From a checkpoint of a small transformer trained on Wikipedia.
Size: 15 layers, width 96, 3 heads of 32, MLP 384 squared ReLU, 1.83M parameters.
Training: a variant of SOAP for these matrices, 144M tokens, 6202 steps.
Each number is 500 + 40 x the weight over its row's rms, rounded and kept within 0 to 999. Layers, rows and columns count from 0. Numbers have three digits each. The size before them is the row's rms in percent of the matrix's.

# layer 7 MLP up, 384x96, rms 0.221, rows 120-153, columns 0-95
101:468499482410538470502485507503447488495500510464471505438533544440433536494528535479506577483560521443509475469491501563528482424488503465487538543407493459445530537501535478526518479519468574556441529530446485379501482523499509507456459528555518541511463419572449441541511530460502482520
104:426469433444531542467450535443488497498555491466489505541503435524543536484564475500470514414571492547499517574535497522485506503435432479563507504478503494500473554521508494458452496505570631523489495467572525467502500549514559497540438448534490521492528545486537493562515509439488562531
095:479480537484590496521530447485444472491529539516499540539510415544462433519542487542527536505538461461538468543537491503483477505451575494540523481491536492535484459546491458507406469493442507534480510553478565451463479442454482518452454487580607499508519523481451499512509483620515543466
090:454468494510594505439465506405550451544488493472432590523482483492521525500555443512467545499496458468521468532488556562488486479556489496535488543492505538465500519445494491554488518558436478490566479570441512485585542495533483482476503519422494442458558528529553553499448472492432501452
102:538457499523486461523542526479448508562512524540574544480540499518547491483497464564471504562508461566406558453398472545509479488493535525435515470518482521477513568610501522531515518491469505438451502479489475449473490568504460539483514488502610499485481481525470513445495391474507525507
103:539519508457554521553491503477480455492544531396558458514476482470509426475574473535517512487531536464433484435518472520502504557519450466507570557538609431498506489526577440492491504506522483542542526561539510474523445522407422506464494501547484443470507546457483533514507539498502456520
109:528401511452503449471535507481475507487495529425478493518481483557439410511483446536481506567557496553489416501445538519549551483504547487513502461553510494488451489494471486482529464553536549466569507468524460571532489443447503438435540462490559483598474509503479568445511488526535456496
094:478499507527474462430509523472478524591501454447479464532497442461517490490493501462551458466515513423495471533562565493492531480533482437531506503524477474569490440484491573490528502466515508530499470435592479425477514528450564559550456510481570468509519456449611585455504484492471537499
110:480513425422497512505450516556502495473496470545545491547495510542513521538557508504507465491484511448504483496434590484456515476488456464446510448484487505473521528553455532473557496579453547535512544445516506443473484540455548470531578413533444572554545577486468504551561472557508455534
091:458512527450463505446531474511544496524447425531516540504509412498532493543534493530445530462492523468452447482530494526568505491479528452522522491454553476414515464451505543552566560486525531484487476469536500496468456467552581489476516490486514447470538523441571490485478406533509626551
096:501505511421478521516498496538481482502478550515563454515528515403510491440503411469532505556498468468532493465539531521462541476557495502481509520421522384472543463428552440501473534483549534474612469545438506484507480493534484521524523489468433523568528544442537566524544468486482496504
100:544512527458524418565538485536497513500472444378447500503530481533523486452521464524424523543529523530468512427532412487494555476566508568460500415536498466502476524545462517541502511523487502451548570491517495525515490546483465538531496493519452505457493496495510479615491505436409487506
102:413479511496504499511504552454455575453504568484495521501490453474463482473481450476481496541466448471503544509468510492480592445492485544406469504507513509475560424533447475557518534462494456478494605538495543517475540493496495533529474426471415531501414506490481523486554445453502507591
090:490448515432497516392497496522526562503516449531460494442476544506496441523514415502480486491505507445539518520503515492464498561475552456529462513445474465546532432531472489448576495592537469479473453515515484529490462495427546608553609493509479469505469459490530497532500494449468449519
093:527519506426449513540472457492528557446598545469558476537509534501554464552438516574519531462406495452503474544554454519409506563474464507455468420543507432531511530551547519525518532457544505483510441519493608483518495530493493507493506524547542495484504545506504479551487497497460479453
092:574576490549448542477452497500508530512528504524503514459479412454513530508463521549567550460442571544516505429494498442467551424465502521499548555396484486553520528523456455493470570469542516439470498504520527463546459468437470535466524511512449513503491523514499463536595531499506502439
100:558512482447501489606515513555494492570438442485486490456545433537526546524516508507538462507537450477569477451441470529554529516465533482450493492519424427491481495554424499538478478543422527469507512489516458487595474505486462483507522439442492531424509499493556468492498584471485550486
118:521522492528470538481492510484550456464498477445493564479555553441579482466506426443507475412530585461558496503490540521545547518538539489499467540482429465494463534467410487489494501484535513490573473525557453438485518597539535507464506496579514435469477494507494538465495579524454520481
084:486528491495473582500488494467515410485486502433507418476499457501485476495485510514404534537496429488497456564434467489575492553555546409505552487534531518550564511546478520496497448572544507450485512540534570509476451433518482501453539550482507481450523522510514558462505537524414472489
091:501521450492467548497543490478461572434508495519474500454535533466550468548412550527492519605441513452531503534426498486520498438505425550499473470483472546493481517524555473449548568566503568541456449457475565492501462501503476537532501534474523504521474510520484472517534487485474394590
110:506525587486516526540533494479451511505429502505468557458474507476499508539440498526466443419521555426521474519431513514525477485432471529486489518445548424518556503487517515408421548521507477490501443528474492484409503622463469557498563518536522505460498500504464584533517514514495485490
097:485507430503502507477490406492497454491549497563475553466491439468490513515426510606508561446495533453473514511535559532531476540433533527466482570422514580491520525402440479418494508453524518493475544460553507462484544534511520543528482485481490541554461484444471504499553511485498499433
092:493559554591441490499442488599522453574509543480466573525523517479540468554495433509503546504538542525461487478505522480477513545526487508451460482480454470544507466492490478474555459492506480605444458442444554461566523526496527520487477471477498477471500527526587466574550468560539490465
093:444524458518472558474439451458508461500598444507499494434494462468438471489509435468500499442542460522604542524455508500507460496424516435471551527479485537551518442498590498477551564578554452538545521488518514493499474501510511523539482504536511523484529462447531478549508454581514466470
109:491548455549465468478524521452495472475504508496564472496538488464513532482517517622438534475532489448485437463485483510510552481514547559512587517502597520453473498482534451490504493512453557466530509527516584497459530513511505536550591514527419519428602517458462513539501482439524528517
100:524503387528511524510435534465468508507487442545473474545488466395515497506539424507474534539485512480504519577442520512456515503481512440456547440548465489529458475381419501527443512469509497476543490557480535490537481516533472528518533486529514560519546547486571555528530450544481443507
109:481521546505470517520493550547521511458539493509528459463495495527505553489497446547443468516474474480524537517453531495480507560563495586605501587489490525545527531518522492434546521517437481526514558405500572473434519494504451508484457464472476412484446581543418471562533479512488492472
100:475548413495462519528509557437456547498507499530535507576459502483557504529507495424496498470463339519458530495509470523491531501453508500514513502506473486535533560445440452486489544505500553509522496553482540492498468504435564489517519503587546567482489544517479471606479480431487471482
103:471497524421505471460514473572475530555461503462604505533515489573462462439433480546503463529490488514499539366431468529484518579539495503524529497527486539488538543562502481469498479490515521490555489535482503493471526430482467550563468447536515480492475471489511503511565432575490446442
105:515421557507522537480544486513502511529549477479416552547501525518445497523496483502572433527479494600430445454518412510487543487501533508502538488495480552516491440484522482467479427563481496471588560505502430567526517540562461540461495537559465477458517482496487566464525473437475538510
127:521488478613492556512458542524507504536584491433538447478485500462465427501483508455444502538531517552475469511455530590482507425556461506516575537551485456498485405445467428491516470530507502549423452464506526531489517533498562479490516519482501573551519451479470491528532487527505436482
109:432521485499518594518490515469413503486446466531540513443492538519565485529533492481409448454501544533549472498514489567508515546515518519466484451527457460489545502532461545485634533524546544468478527524520504531505438526526467487413526487535498470507554473512528584437511530516460500426
084:528478524452478520555532409536474419483558471403516477500537454524484516523488474487505490495509477522533527491503534532553542558450475455421470463452556484587456546459486499532462470609540515453531493491493481569535454519450510552567554541512443519445506455534506534481454469483510462531
091:518463513510504560474518531567531495510447595455534525499502494501432507462538450483512547513507476523491517531480517506524459441562580515573572520552526499489479475441464467463456459502538558502495471558485596542516445522476486454515489417493470449419400528484492522461506453538453526453
# layer 7 MLP down (transposed), 384x96, rms 0.217, rows 120-153, columns 0-95
101:472484461508562450473505512566457546406504475525482479529539495474499518510490494424492466505609482431444566527444447526462450493472482535465449498497507493472528505547509564535491487497478527411590485535476519464454434538480509489451520502503477483472558541473476429523452442483469514402
096:587464578511440494502479513511519554491472501507522465521470524518513431513520565490505479573523571478487545503468588513480468491507460555488551425447499508536493441479536504485497404490435568483484513496486454470588502484568444443431554558515494551489518471461518522493481538558477520568
091:535575529429501493537473520505518429427519539527478441539480555525481427482519552564464582578504583530484510507503515457478525471576497460514484480501477530555566428513477516512523608529509490447554503518498490481478501503535577388539493531488474509496485479504459505511490540444490462479
101:488501521488512533532479484426453419464572499447502445519501572549480445482467530471539603467528552516537464449509442560513502488540462477483557517489560523505553476488486516583455478439569507428459541473529447542506532450440518488562554523551526547531437510480490481519481471474526470472
108:474434505498546502503469478495517487454556479535550425400487528460559531501514497458505469602422501517549486550499493528554471525515554421540512426463497516470505521559492515508520460515535500538460514547448478475491509557509406491515518509445555529526553505421513496576520537424461466476
095:551546567444514522438545537537503432449543438501463483504474572462462423461524528456563538459526547536486471479550501490489421541531549525494458578526494465561495601489537512512479450533547472450496457552512489421470526501497517560570500488538512432536502488449527511505468480512514526512
104:475520524451490474519444464524532528426531468479465491407514456445483427460472475539497571490563471479448507491493359488470491505508440453519529540478493576501500495467478506485479512550482468436507516490545522539451549467513383506437524556506487523500538516520546454472443498435521524529
101:558539417404523501504472521491477542558542459514467541471438483496540535518444521452514496502499455514536487600468555480598477532501530560577511495534521512548486474530477465473492468482427538486519476494451470555499427576546444480473493549481483438469504485469542469523499578525437512489
098:446480435521522530514493444494534545562542476554502541494444468449516450444542511460536526496479502469526529524509453426516489494472465550476568429496418530496414480461493486529528530525505559478547446522504553554450482438498536451509491514581470483471567580536494492551494449549561474557
100:494494478444467504444547484481572575487528575498524522523517518434443499491485564473529578500538525499470539475526520456441498417531471529506501508439495513453473449534503478563450490481521483552524524473488456578457578533530504568489534511436513505480547474568470433578537510488573456451
104:496497463443552476479508547517410453507556474561540493519611493519437517440487467463464463571519451561460558477537474550489506546534531526502467452477527421516513418483511480449513520444524555471532491483576462446533481504429457556524514465474513495472517411477498508507485510455525469537
108:493455464504554441496559484464526566476547522512477483502411550484531545512462451496474502457540413479508497497504461409528457463439480573488478493576476513569440569488562456427513466495548508458459366499441520537464516452535543522514499519510502524466501507511509474508529488511469467512
101:488517557459465597579509504565491459464571591517501497538558493492534444529507510526500446485469484495452465523471483545465442519454517482480483526515494527548470577465490622410446514443471480479407513510461539496475524539486511476497484454499535486501486516489513427566458452482512545515
101:528481417517555464560462528482518497492568544546549505483451569510576480542473513501452502501524467512458528531465440456458459515524473403528525496458516508548554507447458548517456490454555507453439550476503526428568497526467495464537515518554559447484454521500487560525494428522439486434
087:511465520491488476479505515484559545410576491542488460501475464546527516468548511443511509497538514472431558505518414480517492526458428446536502513528488472503449464466512531573432494500425528552489539474502407461413537471539487501538579455512515524418483468509497459514508496482539427427
089:499515486534537507456497524437422518427485522449508531472494534519444585443483546459456513411542460495529523565535496556489509510558540519552466486537485534459423526426464531468476523499536480549463506497557479485501485509552538516467476443524485461584463445498496451419433538543562517515
105:495498414435473524553488567543512479527496442425504597405509471486547445457480448435533458481498498456520444516501532551504498467485458472559523422526470469545538489535478507475559461497474465520474508511493462552406522561470514540468524495468535498562474579448494487438512514455510497500
104:512475421489528530559513501494441579513540509524559512580411485479501517484541563481500458518464478466517601500494508483460475540497484502546546435438487496447505586475539478528480550483437528607484467482514511523526491466492447492526490525456501538411518504478489494548491506542498387521
091:512474526510523496481540445538543573449480434534484540528434452489546470462473500508522491531565553583512487399470486542462516523505557467479426519510476532419432534514490506444469440423445560491492517482511495465515557484539524499553507414540486486556506539477527502498461482482554584485
091:460496546492481393474459544548528522529509493423532495514499461446523537468543460457560437453588526535554478462521505494550508573513510478446461596524517485482491505460510511487504507434477490533511538482524454499509558494529551437495522505540478571507572546442513553446469491502475604518
100:504529463526493447419461471473573534483529560539490446490498477508561575483507391459472465472526526593484507531471514517558513466526520506462501611535497577484521555529492537491545557527503468524596481522413507470467484529526478477478476477465507468592481509554461482525465519502521507514
100:496516538587492451447530514466439570484522513549471381465474521471493575491434482528562496556548544575465511481500538515526553529529551541468458575462478478512466507500494485512523476464521579563529510516546391501500551472527520517507555459442527516517480512515549444460468505498506505460
100:497485497570560449406546492542497494488528473490432531519505489481515525534528443545462548574557525466479522453426481435503495412522520568549443490566521488452465564539532459551550497433511505499529408534514480518523530488572479526512492511485503465543458505569541472503477497553534544540
100:522440599520504500458480468495438446464405523512519481475521524490484535528527521511527562453477452533558599499555408473534442487458489524479493485483535482522500453483593513551494520487544468531581483516506434551486510497500559471491547487449544494513549552487566513486551537432520448485
100:555461489450512571493499494506409464516519491516508486451465531514506541568557470481502516479537468453525482541467513552490379508462549467474495451468525469568480581577529498549553531493522560593473535593428518479472465506561493512524458552475512500547543471539496490491536490446511516483
098:526573539505441444476524495557497454492521485493499524586532429509486513461521540594559507457487482483542519471541502388531493549537470495480502453502486522425494562505531436548494523487536517503491513439446398570593517508491449565482525517505472512489504499534532536489505457446478516565
104:496511511491440472511409461579524461531493501520533489515517602483478471475507489527483527437515473541459422527498494506513498442555452569502459493537458411500514480497504473492516467490508505495445482536507542506512570477492499564442547481433467575490468541508476504407534562468544377492
093:530469529451512490515506466509510477652491481491475450452459489542555490453528518568530515482525458536463522480451542534508485466453480452428515427524505567462485477472545492473566427502458507506486474560521500504511546439466537471511472455494472539575481445579543441529451486511531466565
108:504504535501485610536477437518442606500429496519534482548484545512531431573530501477512502463521640510477480487434477484462468430516493458522507529516478473504504453467486551521521458567512496472483535513486463480558511541495541528551563540509480497536531479543479511485486432483414495557
103:467553458559515501510435459470425533495474528503605483587427520572579494522536460521431514472495574528495483505499522547458502504471461531451494506493505520507534567536459500494520406474450557519503506485535499436521472469515500474511516501465495392486538492523475401526473515479568508497
104:491526494463485520509490431503490569479521519515482467480494495473473508471488536456543468419455534465457475539430526460492522466531470501570506575588445437599510504492501545474558509441505493485521487491537488530570518483499507464509654543500507494520545417464541490428535465502495519547
108:505522538504478481560440477470433437468424487546522506514494486475507460505482482515543566505482457519575497516470359530512472510506457523482483518482514511473505558534483494407541528433486465431449524525467537540501461495499588510541558477518475597494450544452452468527522564473490538532
096:554547523538474522491529500528455585543511465601515495502460443515520546478480508542550520476515472529496493490492473493509494455538484446485548524583466512469532494460421471589503571474529522554563459587484504489432475464474556545543507444529449490511549540534514508607474540495517536547
096:532526519493447572507509528513473486419479462499453490520560450434421522505532503460563534487462557449475509492513568546533563462453545561466491498479492502555503489526447477527523449497444523489487485547517441512494461500555477451456547484535447547621499465518536464574450548445454517500